Each number is 50 + 10 x the weight over the matrix's rms, rounded and kept within 0 to 99. Layers, rows and columns count from 0.

# layer 9 MLP gate, 320x128, rms 0.144, rows 0-108, columns 0-63
58 59 64 53 40 34 53 40 54 49 36 53 72 53 38 31 45 59 41 36 51 52 58 45 35 37 50 55 41 55 26 20 41 49 57 50 60 47 55 28 47 62 42 75 61 54 41 57 39 57 58 59 65 35 76 60 67 39 58 48 43 53 40 45
39 43 36 62 53 65 36 54 44 49 48 50 66 45 48 52 40 35 47 41 29 32 31 58 44 50 45 53 45 62 54 49 67 46 46 65 67 47 51 49 48 48 53 69 63 49 71 53 45 50 43 57 46 53 41 65 63 45 77 62 33 77 36 53
43 34 45 45 36 52 37 54 43 38 45 47 51 52 40 53 31 64 48 33 44 56 61 28 56 38 57 32 45 58 59 34 54 55 68 41 34 56 50 50 58 57 41 64 57 44 52 65 49 67 46 61 64 47 55 72 56 53 80 53 49 59 54 51
56 37 56 58 38 38 50 49 46 54 59 70 63 48 45 55 66 48 54 55 47 53 53 47 46 60 59 54 63 32 69 56 55 68 54 50 52 51 43 55 46 45 48 51 65 60 53 48 77 44 66 50 48 54 45 48 57 53 41 47 44 38 43 41
67 38 46 43 45 67 39 55 45 57 38 70 45 30 52 40 61 45 46 69 43 54 47 42 64 55 54 37 61 42 31 52 44 68 51 51 55 51 39 35 53 49 56 63 42 61 52 42 47 59 62 56 61 48 52 55 64 56 41 39 60 61 49 40
43 54 62 41 48 58 51 57 40 44 44 41 48 48 62 40 55 65 51 41 40 58 47 67 41 50 51 34 45 50 35 39 48 43 50 64 35 39 68 44 64 55 54 55 58 43 48 43 24 60 39 54 55 29 58 64 56 26 50 74 52 62 50 54
51 45 44 45 61 31 53 56 64 49 55 48 45 40 66 52 40 53 65 37 53 64 51 48 53 65 41 35 45 38 53 50 43 50 55 53 48 63 61 34 47 53 56 58 62 38 59 48 44 38 30 48 57 50 55 49 43 54 50 31 29 62 37 39
65 49 52 43 42 49 57 47 58 44 40 61 61 58 39 44 65 50 53 32 38 59 57 56 39 54 77 54 45 46 60 48 29 61 60 49 49 54 51 47 48 56 58 47 45 53 35 29 11 44 41 60 42 57 55 56 44 39 50 52 41 67 56 47
46 35 52 56 35 48 49 37 58 40 42 55 56 53 66 39 42 39 50 56 49 48 61 35 45 52 52 53 66 48 48 27 36 52 67 45 42 43 58 31 48 38 55 52 43 45 51 43 53 37 49 56 48 50 45 45 39 59 53 40 46 62 25 50
61 45 67 48 26 52 54 57 64 32 52 74 51 45 49 36 45 52 44 57 59 55 39 41 54 51 47 37 70 38 53 61 33 57 36 67 26 56 57 46 52 59 46 58 55 49 51 36 56 45 44 63 40 36 32 65 57 41 54 48 64 56 35 54
56 57 50 35 35 63 46 72 59 45 39 74 66 62 57 60 56 45 56 56 51 38 30 29 41 58 36 46 40 28 72 51 55 54 55 55 60 54 65 58 46 70 50 45 57 65 45 56 40 46 50 64 47 60 49 59 73 33 49 42 56 62 49 52
62 55 58 50 44 34 26 62 58 30 40 51 54 42 62 58 59 54 55 66 60 63 53 64 35 39 56 48 47 29 46 44 39 61 43 54 44 33 54 68 47 34 54 60 48 51 54 53 51 41 46 52 67 37 41 48 59 29 43 34 51 73 51 35
52 67 51 44 54 52 53 65 58 41 48 44 32 45 56 55 59 53 52 47 35 57 63 59 75 63 54 49 59 47 52 57 55 51 41 62 19 63 45 45 54 53 58 54 41 41 49 33 49 51 43 51 29 43 47 45 40 58 45 57 57 54 63 45
51 43 49 40 39 42 47 55 59 71 44 35 56 53 46 31 46 45 53 29 33 52 52 40 64 44 58 58 57 52 44 52 37 46 58 78 47 53 55 38 61 58 51 60 48 71 46 60 35 38 60 53 51 49 43 44 63 52 43 52 49 37 39 45
27 48 44 53 43 69 45 42 74 42 52 50 52 46 52 40 29 38 47 42 50 61 53 62 50 28 64 36 51 42 51 50 44 34 60 44 22 37 57 41 58 46 27 49 29 31 56 46 46 59 47 57 54 47 62 44 33 65 56 55 41 45 48 52
62 54 54 28 23 41 40 44 56 56 41 56 54 50 49 50 49 49 62 35 48 64 37 45 44 51 58 49 34 43 51 55 43 15 77 49 39 63 32 49 58 41 43 60 66 39 42 40 49 51 47 55 50 36 52 41 41 37 48 38 44 42 59 53
37 51 56 45 47 57 36 45 50 53 47 46 62 53 53 44 59 47 35 52 52 49 49 48 30 47 46 35 45 43 58 58 54 24 49 48 58 55 57 53 53 63 49 57 30 43 42 61 39 55 38 54 73 59 46 51 42 48 70 63 63 47 51 51
72 54 49 55 41 48 59 63 50 71 45 42 44 57 56 46 45 53 22 50 34 41 52 61 43 67 50 40 61 56 44 48 48 46 47 45 47 56 65 59 67 50 60 69 63 52 62 47 58 38 61 48 53 41 39 60 67 62 47 77 60 65 39 58
62 34 41 42 51 46 41 61 72 59 40 60 67 58 75 32 53 42 36 41 35 49 46 46 39 66 49 55 58 71 64 57 74 66 66 56 69 30 45 61 65 48 61 52 46 57 54 63 43 58 42 58 64 54 56 61 45 44 49 42 59 51 35 45
58 49 46 42 46 44 71 65 39 68 37 52 41 59 57 57 45 33 52 35 45 34 50 48 46 32 54 46 46 55 40 50 58 55 64 45 49 56 44 45 57 43 47 61 38 55 41 41 50 70 48 62 71 41 59 40 44 26 48 34 39 47 42 58
60 45 65 52 42 61 58 54 55 71 39 61 33 63 47 51 51 46 57 41 57 60 53 49 56 84 39 47 67 49 56 44 45 51 54 51 58 33 46 36 32 35 39 66 59 59 74 45 52 53 55 54 50 62 41 41 59 52 63 55 57 52 62 32
47 39 48 55 47 48 57 41 49 43 36 36 44 49 66 60 50 57 43 74 40 49 55 37 55 56 41 56 75 53 42 49 51 45 54 51 47 34 50 59 59 46 57 50 52 51 45 45 70 69 59 70 48 54 46 35 26 48 51 44 62 58 41 41
51 42 74 51 40 38 69 37 67 47 42 45 40 39 58 26 62 46 54 47 65 40 48 40 48 49 54 48 48 74 34 50 43 43 40 44 43 51 64 60 48 49 30 70 51 64 41 58 49 42 47 64 46 58 34 50 49 37 57 49 47 64 48 60
49 50 40 63 23 49 49 63 46 35 44 63 49 38 49 54 49 40 49 68 46 63 34 50 51 55 53 44 62 43 49 48 52 40 71 56 56 50 69 57 30 54 42 55 44 54 73 54 47 34 73 76 50 42 52 61 44 47 67 62 52 52 63 54
46 45 45 51 50 51 54 38 68 32 37 52 63 47 54 49 22 57 55 53 63 56 39 56 33 43 44 37 44 39 63 38 60 43 38 62 57 41 46 40 62 45 40 46 46 65 40 57 48 53 31 58 52 45 45 53 52 50 64 47 51 49 67 52
48 47 41 44 49 51 50 57 46 50 58 54 40 55 54 45 50 55 58 51 55 66 65 43 70 34 34 52 65 52 54 32 50 38 44 35 41 60 58 26 56 65 36 57 52 41 45 58 29 64 56 59 57 44 40 51 69 50 60 40 48 56 57 59
73 51 56 45 48 49 53 69 47 52 58 47 50 45 46 48 55 55 54 39 36 56 54 44 47 43 43 66 69 43 48 40 63 46 60 51 53 47 42 50 58 45 41 55 58 49 51 41 44 55 31 59 45 47 44 46 57 54 45 65 61 54 50 62
49 35 63 48 34 43 66 46 41 56 45 65 59 51 61 38 44 42 69 48 58 46 52 67 40 51 40 52 58 41 40 49 51 49 40 44 41 73 41 67 55 66 55 40 39 52 53 43 58 56 43 60 66 47 44 55 57 62 43 49 44 44 53 51
58 61 51 43 50 59 36 61 32 45 43 56 59 58 52 49 62 51 54 49 56 46 51 61 38 43 55 36 33 48 32 58 50 61 53 53 60 63 46 68 53 47 68 40 40 75 46 62 47 52 37 51 64 49 37 65 62 48 64 36 48 88 37 60
47 50 38 34 51 44 44 61 62 46 44 50 60 57 58 46 32 36 48 44 45 46 51 49 45 37 54 41 57 53 62 39 47 46 44 60 57 32 61 52 42 57 50 66 49 60 52 56 64 42 46 56 57 37 52 54 68 48 55 67 40 81 39 59
42 45 61 56 48 37 42 37 61 39 43 39 58 49 47 64 56 43 40 55 51 43 42 65 52 67 54 44 52 46 39 47 54 54 64 38 51 51 39 57 44 50 56 51 34 58 46 56 63 51 39 52 40 55 43 47 57 60 50 55 53 48 57 68
50 56 53 50 30 43 36 56 82 53 44 58 29 54 45 43 51 48 40 23 52 54 51 43 67 61 50 49 81 51 47 45 46 29 49 38 67 40 48 48 63 44 55 45 50 54 43 59 60 56 59 79 46 61 39 41 44 47 81 50 50 48 63 68
60 47 54 31 46 36 46 57 48 54 47 38 46 51 49 48 57 44 42 35 47 50 54 69 49 45 41 41 41 66 59 65 49 47 63 45 64 50 44 51 50 52 73 67 53 58 68 61 49 45 51 51 58 30 46 44 44 39 46 64 48 44 46 49
58 32 39 68 58 57 34 62 48 40 51 56 62 37 70 39 58 56 58 47 45 49 47 49 59 59 45 63 36 42 47 57 29 64 43 38 49 45 52 43 59 43 49 58 46 61 61 40 56 38 58 62 55 44 57 64 57 56 49 41 47 54 42 58
51 50 39 71 40 32 45 61 38 51 44 47 52 40 39 49 41 46 54 65 57 45 52 54 47 40 40 29 43 60 51 59 56 47 48 54 44 58 60 42 55 54 52 42 58 71 65 52 57 54 56 56 43 49 63 31 48 47 46 62 49 55 50 44
58 52 38 20 31 64 67 46 50 49 45 51 56 73 37 58 41 50 66 55 47 46 64 35 58 75 41 54 60 36 42 40 45 44 53 77 38 42 56 46 38 41 57 64 49 74 57 38 50 37 24 57 50 48 18 44 65 51 60 50 40 47 42 51
48 45 48 49 58 59 55 49 49 56 45 43 62 41 49 43 34 62 30 38 63 51 33 45 66 41 38 40 46 45 41 48 59 41 71 47 41 55 40 42 56 45 58 56 43 59 47 42 39 59 42 74 51 50 28 44 59 57 69 49 33 57 47 37
48 29 54 41 35 51 43 57 64 39 59 53 63 59 53 58 40 44 45 48 49 51 62 52 38 48 38 63 49 49 61 45 41 41 44 50 53 50 63 54 46 72 32 51 33 59 31 31 74 42 45 52 44 59 45 57 60 34 56 62 48 77 47 54
70 41 47 48 52 56 60 47 52 46 38 74 49 57 46 44 45 46 46 47 57 63 30 46 65 53 30 55 46 42 55 51 42 66 51 56 54 51 60 59 52 59 50 57 61 62 64 52 59 54 38 58 41 48 51 46 30 58 46 59 43 51 62 53
59 33 49 49 45 55 43 39 46 49 43 52 62 42 72 42 49 62 42 53 65 50 47 57 60 50 63 51 51 44 45 75 52 46 60 61 49 40 50 47 24 56 40 49 39 44 42 52 52 36 74 60 63 45 37 49 47 31 61 52 44 43 25 60
81 52 55 54 41 38 53 48 45 48 51 48 56 59 56 41 37 56 59 55 40 54 49 47 44 55 40 52 47 48 54 30 50 62 64 74 53 53 64 55 52 31 47 60 53 49 60 42 47 27 44 62 68 47 43 55 50 43 43 52 39 49 56 54
59 52 35 47 51 48 67 49 65 54 51 71 41 44 35 56 47 55 55 51 58 53 64 55 36 62 51 42 49 44 54 45 57 43 38 37 42 41 51 43 46 56 47 53 36 64 52 37 53 23 49 59 68 51 57 70 57 58 66 35 51 52 57 39
41 54 49 47 36 24 42 53 70 53 50 42 49 43 33 47 39 60 47 48 68 48 56 37 47 64 34 54 67 72 62 58 69 38 58 60 54 48 57 56 44 41 48 47 46 65 66 46 42 53 44 59 47 52 37 35 48 44 51 37 52 63 44 43
41 46 35 36 49 53 47 65 53 44 46 42 63 55 51 57 39 57 49 66 48 45 32 41 79 54 44 65 34 38 44 52 43 39 41 70 47 56 61 42 45 49 50 63 39 46 84 36 61 53 38 71 61 43 30 63 50 47 46 49 42 48 24 60
56 43 58 50 54 42 60 61 53 51 46 49 47 47 48 33 48 40 51 44 40 55 52 72 52 42 49 55 60 57 51 46 61 54 47 39 38 51 54 35 55 57 53 60 55 56 50 46 43 51 50 52 46 42 50 40 58 59 38 60 31 57 41 37
44 36 55 35 44 47 30 43 40 47 52 57 45 54 52 43 47 51 43 54 54 38 47 61 53 47 70 61 43 58 45 58 49 45 38 49 42 39 67 43 73 49 59 55 65 49 47 54 51 57 73 53 51 28 27 40 43 53 32 57 42 43 38 61
63 51 72 35 52 49 55 61 52 56 30 48 64 59 28 50 41 74 51 47 53 45 58 56 57 44 59 38 63 67 66 43 56 50 67 49 49 43 49 50 51 43 37 61 42 52 58 38 59 59 57 54 53 60 44 48 59 48 55 46 38 49 44 37
46 41 38 63 46 41 51 48 53 58 38 53 54 60 37 57 46 52 53 76 47 40 45 61 53 45 34 58 43 44 64 47 41 50 47 48 53 42 62 53 55 64 45 44 52 73 43 16 50 60 50 61 40 50 25 48 57 47 59 46 51 50 50 53
49 45 56 63 46 59 61 63 61 64 57 49 43 61 52 34 45 50 53 63 48 47 40 56 27 53 33 54 57 49 54 65 55 34 61 50 62 43 47 43 28 57 36 41 55 48 63 47 57 67 64 66 51 64 53 43 47 53 76 54 60 36 47 53
52 44 71 58 39 53 56 52 44 44 50 59 52 52 44 52 34 48 55 56 49 59 24 50 61 54 46 50 57 47 51 53 51 55 41 44 49 37 42 43 50 36 53 57 52 66 39 65 53 31 49 52 34 28 55 58 50 50 56 54 41 37 59 55
47 57 60 43 53 35 32 53 64 61 46 65 66 57 57 60 60 44 56 53 41 57 50 56 49 44 41 58 48 61 40 52 57 68 42 66 36 40 64 57 38 51 45 62 63 44 57 40 67 38 42 57 51 36 39 41 59 38 57 51 39 79 71 55
61 53 31 41 51 58 51 60 39 53 54 46 46 48 31 46 38 50 59 50 41 53 67 57 46 56 63 35 44 59 58 44 43 59 41 47 40 49 58 63 58 53 41 50 69 43 51 33 52 40 27 61 53 42 65 34 39 51 66 58 47 56 48 70
43 50 48 59 37 54 65 49 47 50 39 63 37 37 51 46 41 42 37 45 44 72 39 52 66 63 60 63 54 29 57 49 54 40 67 36 49 37 60 32 46 42 55 65 57 58 49 35 52 59 55 54 43 50 49 35 52 48 48 45 56 41 42 48
47 56 55 55 28 52 58 44 61 64 39 58 48 56 64 61 50 68 45 58 64 34 61 54 51 59 33 21 64 54 52 37 46 32 65 48 47 53 58 53 39 47 55 46 58 50 51 41 46 50 46 64 50 55 35 60 70 51 57 48 51 60 57 33
48 55 34 46 36 54 68 49 50 48 50 45 68 55 44 74 45 52 50 31 50 62 44 57 36 47 63 49 38 56 53 69 39 67 58 45 53 24 51 34 64 46 59 62 40 57 55 56 54 49 39 64 59 53 36 51 55 23 61 65 36 60 44 46
42 41 45 50 43 64 28 33 53 43 54 62 50 51 72 50 36 50 41 57 49 12 24 47 33 47 68 51 59 53 59 44 39 43 63 31 47 64 57 45 57 31 62 59 63 66 57 43 53 41 51 62 49 45 35 69 44 50 52 45 48 36 40 42
58 47 54 57 56 57 51 58 45 45 41 48 51 45 44 62 55 56 45 63 51 39 38 61 45 59 47 36 47 46 32 47 33 65 56 66 46 35 49 46 50 38 47 51 36 43 57 43 36 31 48 54 47 47 51 75 47 54 54 49 65 68 41 68
60 53 29 46 52 50 35 69 69 34 55 76 40 50 51 26 51 53 63 55 61 64 43 50 47 50 49 44 45 72 33 45 40 50 55 65 44 55 49 25 37 59 45 60 32 61 43 46 45 58 53 64 44 53 53 68 43 38 46 59 58 39 50 45
37 59 46 54 39 53 31 60 42 50 42 40 64 42 53 46 52 56 65 57 64 45 52 44 41 56 33 63 44 51 65 69 47 59 59 49 56 46 35 52 63 50 50 37 52 47 38 38 45 53 60 60 50 50 37 63 51 46 39 52 50 48 43 51
49 54 66 57 43 31 65 57 44 60 41 50 56 46 54 72 50 49 62 49 60 48 66 36 40 62 46 46 70 49 60 52 57 54 43 54 51 42 41 56 49 50 59 53 49 53 48 70 43 56 45 62 47 42 43 68 62 68 52 52 31 66 41 39
53 48 41 49 43 48 49 39 50 37 52 59 55 60 64 35 21 38 49 61 47 41 44 71 41 53 53 41 72 50 60 61 41 47 55 41 47 47 53 46 55 46 52 62 68 51 28 49 38 48 63 55 72 54 59 57 61 44 56 49 29 66 62 34
56 39 37 49 51 45 66 49 57 38 40 46 63 40 66 47 25 58 54 51 63 51 52 44 48 56 64 49 71 44 42 59 29 37 54 65 55 64 58 64 52 56 53 57 54 51 53 32 47 73 54 72 52 44 49 52 45 58 46 72 38 57 46 34
54 27 39 44 46 43 56 39 48 41 43 41 61 51 41 41 35 58 60 64 45 47 54 56 51 44 47 50 55 42 48 50 61 49 49 68 44 57 35 37 59 67 45 46 43 51 43 53 49 40 35 59 51 51 48 59 52 42 59 52 41 46 50 52
57 28 45 45 43 38 55 60 44 36 63 53 53 55 44 50 46 56 55 52 45 48 54 67 61 68 42 50 62 50 44 41 54 56 48 49 38 28 55 55 45 54 30 50 38 61 57 49 43 33 53 60 45 34 28 51 54 54 45 45 66 62 68 50
60 39 35 60 34 45 37 43 49 61 50 51 64 56 40 56 47 44 49 47 65 41 56 41 50 50 49 62 64 54 67 55 71 55 48 63 45 56 42 42 63 46 46 60 62 44 41 62 58 41 45 60 54 41 68 67 39 26 67 41 57 59 52 72
60 52 45 41 53 44 45 49 57 58 52 41 58 42 47 53 55 44 38 45 52 60 43 39 64 20 41 27 26 39 46 56 49 52 39 43 47 43 43 49 50 53 46 48 41 80 62 49 48 52 56 62 55 53 65 54 57 39 42 55 24 51 43 76
54 48 55 54 48 43 47 51 53 60 52 52 56 49 56 60 50 33 54 59 37 42 48 46 40 53 47 55 67 49 44 52 70 67 59 52 43 47 43 46 55 63 50 50 42 53 54 54 58 47 42 54 48 50 45 47 38 40 57 40 52 36 52 61
48 36 51 44 39 48 49 53 52 76 63 59 49 31 64 41 55 55 72 48 57 61 59 45 45 56 42 52 60 39 58 59 37 41 54 33 40 70 76 42 36 45 44 51 44 55 54 66 60 34 52 57 58 40 23 53 67 48 51 59 42 51 59 53
48 47 38 56 47 53 43 68 44 51 37 46 65 52 57 60 47 57 57 62 42 53 45 27 46 46 67 67 45 62 59 49 46 45 62 36 47 33 49 41 30 58 40 60 58 60 38 39 80 40 39 56 57 64 58 57 39 52 41 28 55 54 49 63
64 51 52 57 44 37 68 55 36 47 52 43 55 50 50 52 57 63 48 67 42 49 46 48 66 66 41 50 55 59 34 44 45 49 63 41 57 35 44 43 64 40 38 54 48 50 63 51 62 43 51 54 44 48 45 65 53 53 55 55 46 63 55 44
57 47 48 47 45 40 53 53 44 68 29 68 57 47 57 38 54 45 47 49 49 48 60 50 55 67 57 34 41 49 48 65 39 57 55 56 65 31 57 58 44 45 46 60 52 61 51 33 60 47 66 67 50 44 44 63 48 43 63 45 37 57 46 54
38 48 54 44 41 38 57 71 47 44 42 63 55 48 31 47 32 57 41 46 47 55 49 42 64 52 52 33 40 49 47 72 70 50 40 63 40 56 40 58 67 61 50 55 56 44 69 40 44 54 47 63 52 58 52 42 64 58 58 58 48 60 53 40
40 61 44 45 49 35 40 60 52 62 50 68 33 35 50 42 38 43 54 32 54 69 48 53 46 60 56 43 46 44 67 50 58 54 50 62 47 36 73 40 64 42 39 41 47 73 51 50 60 57 52 48 54 39 42 46 51 37 58 46 47 50 34 41
37 42 37 49 54 41 44 67 50 52 41 51 61 63 57 39 55 63 57 41 60 57 43 36 53 70 54 47 40 58 50 48 38 45 44 69 53 44 59 22 44 31 42 60 37 51 61 62 49 60 62 81 72 57 40 63 54 45 60 41 55 52 50 70
48 59 39 25 40 44 62 40 29 53 57 43 61 60 65 41 53 47 42 49 45 57 58 40 53 43 59 50 39 62 46 52 46 57 38 64 43 44 46 56 48 63 51 74 60 47 32 56 42 43 44 62 59 62 41 54 40 40 58 42 59 42 47 46
51 26 44 23 34 39 42 80 46 49 36 50 41 48 49 38 51 49 57 38 53 51 35 65 60 40 56 49 58 44 50 57 66 55 36 64 63 52 58 48 29 50 58 40 27 64 58 32 45 39 41 61 58 39 39 52 63 33 45 47 55 41 56 53
48 47 51 33 48 46 52 29 59 61 16 55 50 47 39 55 58 60 54 45 58 35 33 56 77 35 56 38 51 36 42 63 62 50 50 50 49 43 59 52 58 58 51 49 62 55 47 54 57 39 50 58 43 58 40 48 57 36 51 37 46 62 53 22
63 54 56 45 42 59 58 48 50 43 63 65 63 40 54 43 47 53 48 47 52 53 56 51 55 49 48 39 28 52 68 56 51 37 53 57 75 56 47 34 64 37 53 62 41 49 52 56 42 36 58 48 41 51 50 49 57 47 42 44 63 53 51 64
50 39 56 69 39 42 50 43 45 52 49 64 47 40 50 16 60 46 73 65 52 46 61 46 37 60 57 59 50 62 52 58 45 37 41 71 54 49 61 41 44 49 48 50 66 38 60 64 35 49 55 64 80 46 65 48 45 39 45 54 58 66 56 54
55 55 42 55 54 30 42 61 52 59 35 63 45 52 30 31 47 58 51 54 58 57 59 44 56 72 49 30 45 44 47 61 54 32 55 44 59 32 43 53 28 50 38 57 69 42 41 26 60 34 58 63 54 36 52 40 47 57 46 48 52 69 35 47
50 61 42 48 52 41 53 59 54 65 38 41 58 60 46 52 62 43 49 46 36 52 61 55 59 37 44 58 64 55 38 48 45 49 58 47 61 38 29 58 67 54 60 66 40 47 55 40 41 42 59 51 40 47 45 59 56 49 57 61 40 59 59 59
47 62 55 52 37 49 68 55 46 59 38 78 56 45 52 44 52 45 37 49 36 59 41 34 32 56 31 44 62 41 49 57 37 50 30 50 68 48 65 40 39 45 52 51 39 74 55 42 63 51 39 63 46 62 37 58 66 55 45 46 41 63 62 49
61 44 42 41 51 46 38 62 39 64 47 50 52 45 59 44 65 53 48 47 47 57 41 50 46 56 49 59 57 57 55 50 46 60 62 44 51 58 39 57 57 51 34 72 47 56 49 66 55 50 38 46 48 49 28 41 46 61 42 56 54 44 58 61
46 49 47 44 37 47 46 56 39 59 44 73 58 39 59 40 55 29 61 64 37 51 61 56 50 68 52 48 43 42 42 74 33 56 42 39 56 52 45 48 47 43 38 52 47 50 65 39 55 60 61 60 51 57 31 59 47 39 48 45 58 50 46 45
57 49 52 58 49 42 40 52 50 46 41 65 42 49 55 65 43 40 41 41 47 57 59 34 52 54 54 38 45 48 56 55 49 48 47 49 66 45 65 47 44 41 35 42 43 59 55 59 51 59 50 55 60 32 52 57 40 57 56 64 54 61 49 72
64 69 29 56 45 24 47 42 51 33 38 58 46 61 51 52 46 48 60 62 52 41 44 49 49 56 57 50 63 53 48 42 57 35 60 45 42 52 50 43 56 26 43 55 43 63 57 59 53 47 54 61 58 16 56 63 37 60 36 53 60 61 49 42
46 49 56 57 42 53 46 32 43 54 41 39 46 44 42 55 39 58 47 52 39 54 44 50 39 72 56 54 40 57 48 48 52 46 43 53 53 46 42 46 57 61 60 53 51 48 53 68 62 66 57 69 46 52 45 50 48 38 53 48 48 47 56 57
44 58 50 68 48 56 32 43 51 52 35 60 45 61 59 45 48 47 67 50 50 68 26 39 37 56 68 53 60 53 57 47 55 50 50 60 51 58 66 34 36 52 57 42 49 52 72 36 31 40 41 52 75 53 55 38 58 38 59 48 57 48 46 34
49 38 51 46 34 48 48 50 54 65 58 42 49 49 59 49 37 49 61 54 48 45 44 36 17 52 50 48 42 51 51 54 65 40 59 56 40 43 44 53 48 63 61 49 62 30 44 47 32 64 55 62 56 52 36 62 41 34 36 57 66 67 36 52
69 34 43 68 34 57 45 65 42 60 38 62 64 54 58 49 50 39 47 56 44 52 42 45 48 62 56 61 47 51 57 47 40 55 62 56 50 45 58 71 51 55 37 63 60 56 59 54 63 42 58 51 56 35 43 61 38 56 53 53 43 57 49 61
60 64 32 43 38 53 58 54 60 33 48 59 46 42 58 51 37 49 51 54 60 35 61 52 45 47 49 48 64 44 54 57 42 58 59 44 59 48 32 51 52 44 51 54 50 64 58 33 39 51 36 58 65 52 50 58 49 48 62 66 63 36 37 51
37 33 46 69 47 37 55 47 51 50 60 47 48 47 59 41 50 49 40 30 50 61 64 49 69 46 51 40 55 66 59 63 56 55 59 61 43 38 42 29 56 55 54 69 53 56 44 45 54 26 37 50 56 41 54 46 40 41 45 57 53 70 60 42
56 55 47 66 50 66 51 59 66 45 46 67 59 50 40 36 54 42 50 40 39 32 53 46 46 64 60 54 52 49 46 49 43 41 49 48 59 51 38 58 53 51 43 42 54 54 43 38 41 46 62 56 55 43 38 53 51 59 58 38 59 52 48 55
53 66 53 56 40 57 40 50 63 44 53 76 42 66 57 57 43 56 62 59 36 59 61 45 36 69 67 55 47 51 48 53 56 50 54 58 48 39 44 54 45 42 36 53 59 51 67 54 46 66 42 57 56 57 35 59 68 53 66 40 57 54 61 56
48 46 46 54 46 50 55 68 64 43 48 47 44 62 70 52 50 52 70 63 44 57 37 38 51 49 45 53 49 53 29 34 37 19 74 48 28 60 75 61 55 78 62 54 50 52 42 49 54 38 57 62 61 36 57 53 45 49 38 55 67 59 41 43
53 52 54 28 47 50 61 79 41 59 40 54 61 57 47 56 34 60 50 46 43 44 45 56 47 53 53 54 57 65 61 49 54 68 62 67 81 57 58 44 42 37 56 54 34 41 65 38 65 38 47 55 53 55 39 42 42 55 66 58 61 39 49 47
44 38 45 39 37 55 53 47 49 54 46 62 41 45 41 50 38 49 46 46 33 39 59 60 54 71 42 49 59 56 38 36 41 30 47 46 41 62 49 38 62 50 44 55 75 39 58 51 54 68 51 50 60 34 52 65 60 52 31 50 31 64 52 56
56 54 35 50 49 48 64 36 52 53 37 66 48 61 57 59 39 58 69 56 72 71 48 42 58 63 58 48 44 36 27 67 26 45 59 61 58 56 61 47 53 51 70 45 43 64 49 56 49 50 52 72 60 50 38 38 71 51 44 47 45 41 48 49
42 50 30 48 47 63 49 56 40 31 36 47 49 57 44 49 46 61 43 46 54 57 52 53 57 66 52 47 59 37 55 42 43 40 51 60 47 57 60 48 58 39 64 49 46 40 43 43 55 42 44 58 50 45 25 27 54 46 68 53 51 42 28 59
43 51 28 43 33 48 50 61 63 51 46 46 53 63 73 44 64 51 34 45 49 51 30 32 52 28 60 55 45 62 53 43 56 47 69 60 66 49 65 46 65 64 49 59 43 66 57 48 43 37 48 64 48 48 43 39 45 61 50 62 47 53 40 35
46 47 54 49 41 55 49 57 45 59 53 58 50 54 60 42 36 74 41 45 50 49 52 47 49 31 40 56 39 51 63 59 45 63 52 65 43 27 41 38 51 52 39 74 40 56 36 56 53 51 40 66 66 44 60 45 51 39 38 48 43 65 52 55
55 48 45 40 19 42 47 46 53 56 43 58 43 47 35 44 57 46 60 49 47 69 46 41 46 57 60 40 48 39 37 51 68 53 52 46 74 81 55 63 46 55 54 44 50 69 49 46 45 57 52 52 66 40 52 39 52 61 53 37 33 56 51 70
49 34 59 60 62 52 60 51 39 53 48 51 36 57 41 48 56 57 41 48 49 46 50 56 53 56 34 33 54 65 47 44 60 49 52 47 47 42 57 39 53 55 57 55 47 44 39 69 52 53 52 52 52 63 54 50 39 36 45 54 56 58 45 42
52 21 58 46 40 55 47 44 53 54 39 46 54 35 58 43 48 58 58 70 50 42 55 36 42 52 44 42 47 42 36 56 46 46 40 46 43 51 36 54 39 47 72 51 38 39 34 64 51 40 47 53 31 36 57 57 50 60 52 36 48 88 47 56
51 36 67 51 50 62 50 34 55 54 56 52 79 39 38 36 49 58 60 52 32 74 46 50 44 37 37 39 65 56 37 69 49 39 53 63 38 40 65 39 54 55 63 55 33 40 68 53 41 52 51 52 69 44 43 59 46 54 59 46 52 57 24 41
67 45 63 39 50 43 54 61 43 44 45 35 47 58 56 34 57 56 46 42 40 56 54 56 43 53 42 65 64 37 45 51 60 43 49 64 40 55 57 49 55 54 50 60 54 26 35 40 35 53 56 57 65 36 26 49 76 58 51 52 50 54 41 50
75 55 43 51 48 56 56 54 43 47 56 60 59 48 52 52 46 53 49 35 54 54 48 52 51 40 48 46 62 57 48 53 57 39 47 67 39 63 49 46 61 46 58 54 34 59 49 36 55 58 64 57 57 65 54 64 55 43 62 58 65 45 55 42
62 45 47 52 47 36 36 47 27 48 45 52 56 67 33 38 43 50 65 44 49 56 49 49 47 64 54 64 48 44 48 47 63 32 42 50 60 68 71 52 50 33 43 68 63 57 64 67 47 35 39 53 48 50 40 71 67 56 44 40 51 68 48 54
76 55 31 50 39 28 55 46 59 46 33 60 46 61 46 29 44 47 58 51 46 33 46 44 62 55 34 54 56 54 44 64 42 53 50 57 78 61 41 50 51 30 61 67 51 58 52 40 46 37 28 66 56 33 49 48 66 61 32 44 57 48 43 45